Weights of a small transformer language model: 16 layers, 19.8M parameters.
Each number is 128 + 24 x the weight over the matrix's rms, rounded and kept within 0 to 255. Layers, rows and columns count from 0. Numbers have three digits each.

# layer 3 attention key, 320x320, rms 0.0358, rows 282-319, columns 80-159
107136118120147152105130128153120111143099125127128114114146163122160114105153112149158137134105150130144143127151151107114145121139112107088132117100127167148159176129119130133152152134134143142113119118108127148152118141094156116125138143
124139110127130121113145119160140159111118106093117122107152132098133100089181128132145152148104147124138147127143137127155133128119102107113132132114127167134127147150135118128123158143139153125128177126117125146154133119112161135145114141
096152137123139127126121115130126125163147161172132130132091174119122122098099120139175137158134099137165133116130135167133146111161133108134122097158138141154152100118145159143134132129158145111124125158081140164142114112123136130109130143
133138131122156112155113094134123137120148134152097087118099146123124161132137133106134133105131141126102138133128110140135119133119151115149161111158113131145120094154122119130124137136095122125130138155088122113139117111102128110150079124
106145118124124151109124150172136164124107133109114120119133143110130108121135141116149149123109128131137148126130156136151155144110089117114120156094082135148140125134138143108112122144147161145126130110093112151130142123148150133115135098
093138090112163105110156120190107136117150120102123143114128122149147121128149133138091148150107152100102124114198132121160130080115141097094113110114112133133138116093160113128125123121071137085127115191112119128128092106131197133120143156
093087083138164154148146098120139116088133107106133160109136127126125128099181138134111125101146162144111140115133104107127131111137152161092140082142119116134143112161121095116124117111069119113129134117162162135134108116085132148138108123
122099124113146118123105126180121107082086145102112151155152151107136134122133137098118135161095119141140117103095126102107108116135112068116102124087117108159108108103148107132121184144124147132124156117117123139116136136149144121106132160
159146114103110090114193121136153131112135095137143124139119099137134128092118139106149136121104117132127111159130145137111120112111134114117137129120127151137144101108131117146133177133131127147149154113119145131151138137110106130120134139
131105137114112096132154120117138149159130139120142130135162107129108120150155130127096107120091125142157107123146109133130108166149135152155122119142144105091134127171133090114123130132151143138102139146156098092144170116114100144140117164
155104109120142105114129131134109160072096141135142137101153167148160134135152159128115132178132109122129142124143125144176144146119139096121113121104141157091132150142122118139138161140130130069154124138111146102119120131122121125078097106
138138143124117146149128145154148141125158125150130147155162118136109132138102154122118116112121082141128139150113146097101137147107111144131124156142159143117119154144120147135123080107122132150133127123147124102117142123125128118126141115
129131162121094136148097090110129133139157142111122129129089122164139124119115120126168087098107109151123143138116140114112137129101128157133140143174138162121127096144120095119122142104150115161156134118149136127153122118108118142161102121
116114156114119140125111110143135123137166113137127122169100104126080133144123111122107146054161102134103103133127099136147149113138153151145137133115153121096111103138118117123132104146134101132113119176135135123103137135145097131145122125
107113120130116106116117122129105122135106158098122116113147150148122137159123094107106123149113117101151145095143151131159122120162125080133103130126154136112128122128101128113121143125139118094118104136108126151155124148174167082104144128
129157102134107141140122107130146117161114132105136099145121135121120138106110120134139099118141121112090101148128087094089117124093105092134163093154114136108152118130122090139126128129112147148137159116135172136105152084105162137152127157
182160087075123095140161129118139107128103139163161108137104109130133129112122149131131132104138125125133097145148121108089104137144166128129157094146159144147121105120140053153138137127119121145157104148077121120162164120073107151155106139
121138135164165160120181120132113140087168112132134144147145142132126122151151103124166127146118170134139150127132141126119121129123133174092124119170150084099117161163119155098123160116119138091108103092138135135136128131124147107125083115
132130156120147117133126106126130109108140169100151141128155152119133110122142131093093125165102087142123113151122127080128117160085127159114117101147131110117133144176126083110120140128129121186111088132115117127145130112129107142129093116
102135112165140136122165145118115127105128103126108138114111125133157088125151123127136128125120142125139137124125139162131129117149112126102136118103114122127132122125112107120121151122140164104131130122124134146151107126127179129105122123
102143089150141121131135117149163145138124119142125155107142134135101137132134140121117125187097122125165117110109122146098109115102117113109101161123131146117151094149120118166150197105129156138116118128123128145111139116130139115134106119
126137132126163130127164128159092164116115114102117113146137151117110117128139120102149146131129146119131127107112172120130128130115109130094133160084116191134130151161135164153127152125136148106111152111091134112134145127140153131109150106
085112101158076139139144144134139124132106095136140134158148123123129133157087131115124144140116128148131151132116139137119112134125105166103094122099111051149132140101149097163128114147144142129107122148091118119127126125155124135091152096
100160125122139132138154112148129150119112118127124110136122129138139121131133129123143150146101144123152153094100152113101131151144112106145128180101109145166133141122130131115135147120110139134131153134110125138125136129136171133117130117
120143103118142135117162116174112172102110134092089113112132150103155096121135125132168140142111137120146150124121148164106132137090131108133131138135109168154129146132107155122121171131131139108139158101110112150148143115119149131089106121
154146134132131134116140145119126117086150088114108143076138109140151109158148121123135126106118159111152133123144101139123131110140143185115166122166142134117141146156131154106148149133107113115129151121121132132136135128125140133099088103
138097150131120110093095126101107085162154140117133155135091156113110171142115142126132114098133122120091114132126086097111158085117120150171120135139121097085124128112140110160103091138114111128106117134129145108100123157084117141158142107
122098125113139201131091138145109124130141119139137118147118083104147137136074125131122120084145104119143140125084115143104120173118118172106092117124167138092106103143122109147129083147128139149116158122103135112153141126148147156137142123
110121123139120149140125106119140073144166142156136134130124138137145154102075138140090080110174127136121128121112117152138122124146138156126192093186153097091130077123140095118143136112150133100130118115155138128145112148130101123150096099
118097133130117113093092113107101107172140116122155124126121117119132166119108116114106099142147146128094096156139103111110131115134158142130140116151164096113089092130131119141124113137113105142110091160138116111124166153113084142142123097
131085117129159135119096123125125137123149122111111169084124120115077128146117112090123129128113095113140124142140166150138151096112120141118127107108138130175136134182148140117115141104123115141145118122134126113131122104161133129121149109
137107158149161138114093086111126107142170125150150122135159100154129124145108119116074125124144089171117091133127130123112095136138133124127098125140159094107114082148143142101122131114122124117127121149143134155131130121135146136147073154
141134123120112153108100144118072147156104124128107119119115120170114127125105143103120126125118138151139126152161125109128135113149103106141120156125094097131119095127146153125113139117124141105127110120103146130135110151150165114141095125
151108106136128154131124112155109125155084127164145124133140155143138145152131109136111112142124114129125160142146144126106135107148110055148079129111127119135129122087103124133139171105127121118117112127161125155123145141192132081126134124
115106103123095136142128127103165086117115106115135113135148131156131123109123107123106130138148127126144135109144109114129106129121153149103125075178191086106143118117100088092128114151110114116129111141145156126157116119112117131154113150
159104120144090141136134130120124162160151154151128151127091124151080125165096116111153124119138130139162117099104138138120108105127153153133101122131165120134123120127109157140121184124122129112145131142143125107143137179133126104144139135
136120111123121145131136099127131130131162111126104103102137150105130124148133104112126119097142105099096109145141135112145109151128141105165126118130133185102123132145116125104129130135117120141141131118155110105143140132149161106180132112
091129155131134136102084139100157114162155131164129099190099122085127131120170129126101108128149104137088101128129101149150138180118124108115134118129155113144125093117130098120150141123127154142122139111163165149108183111103124164148136133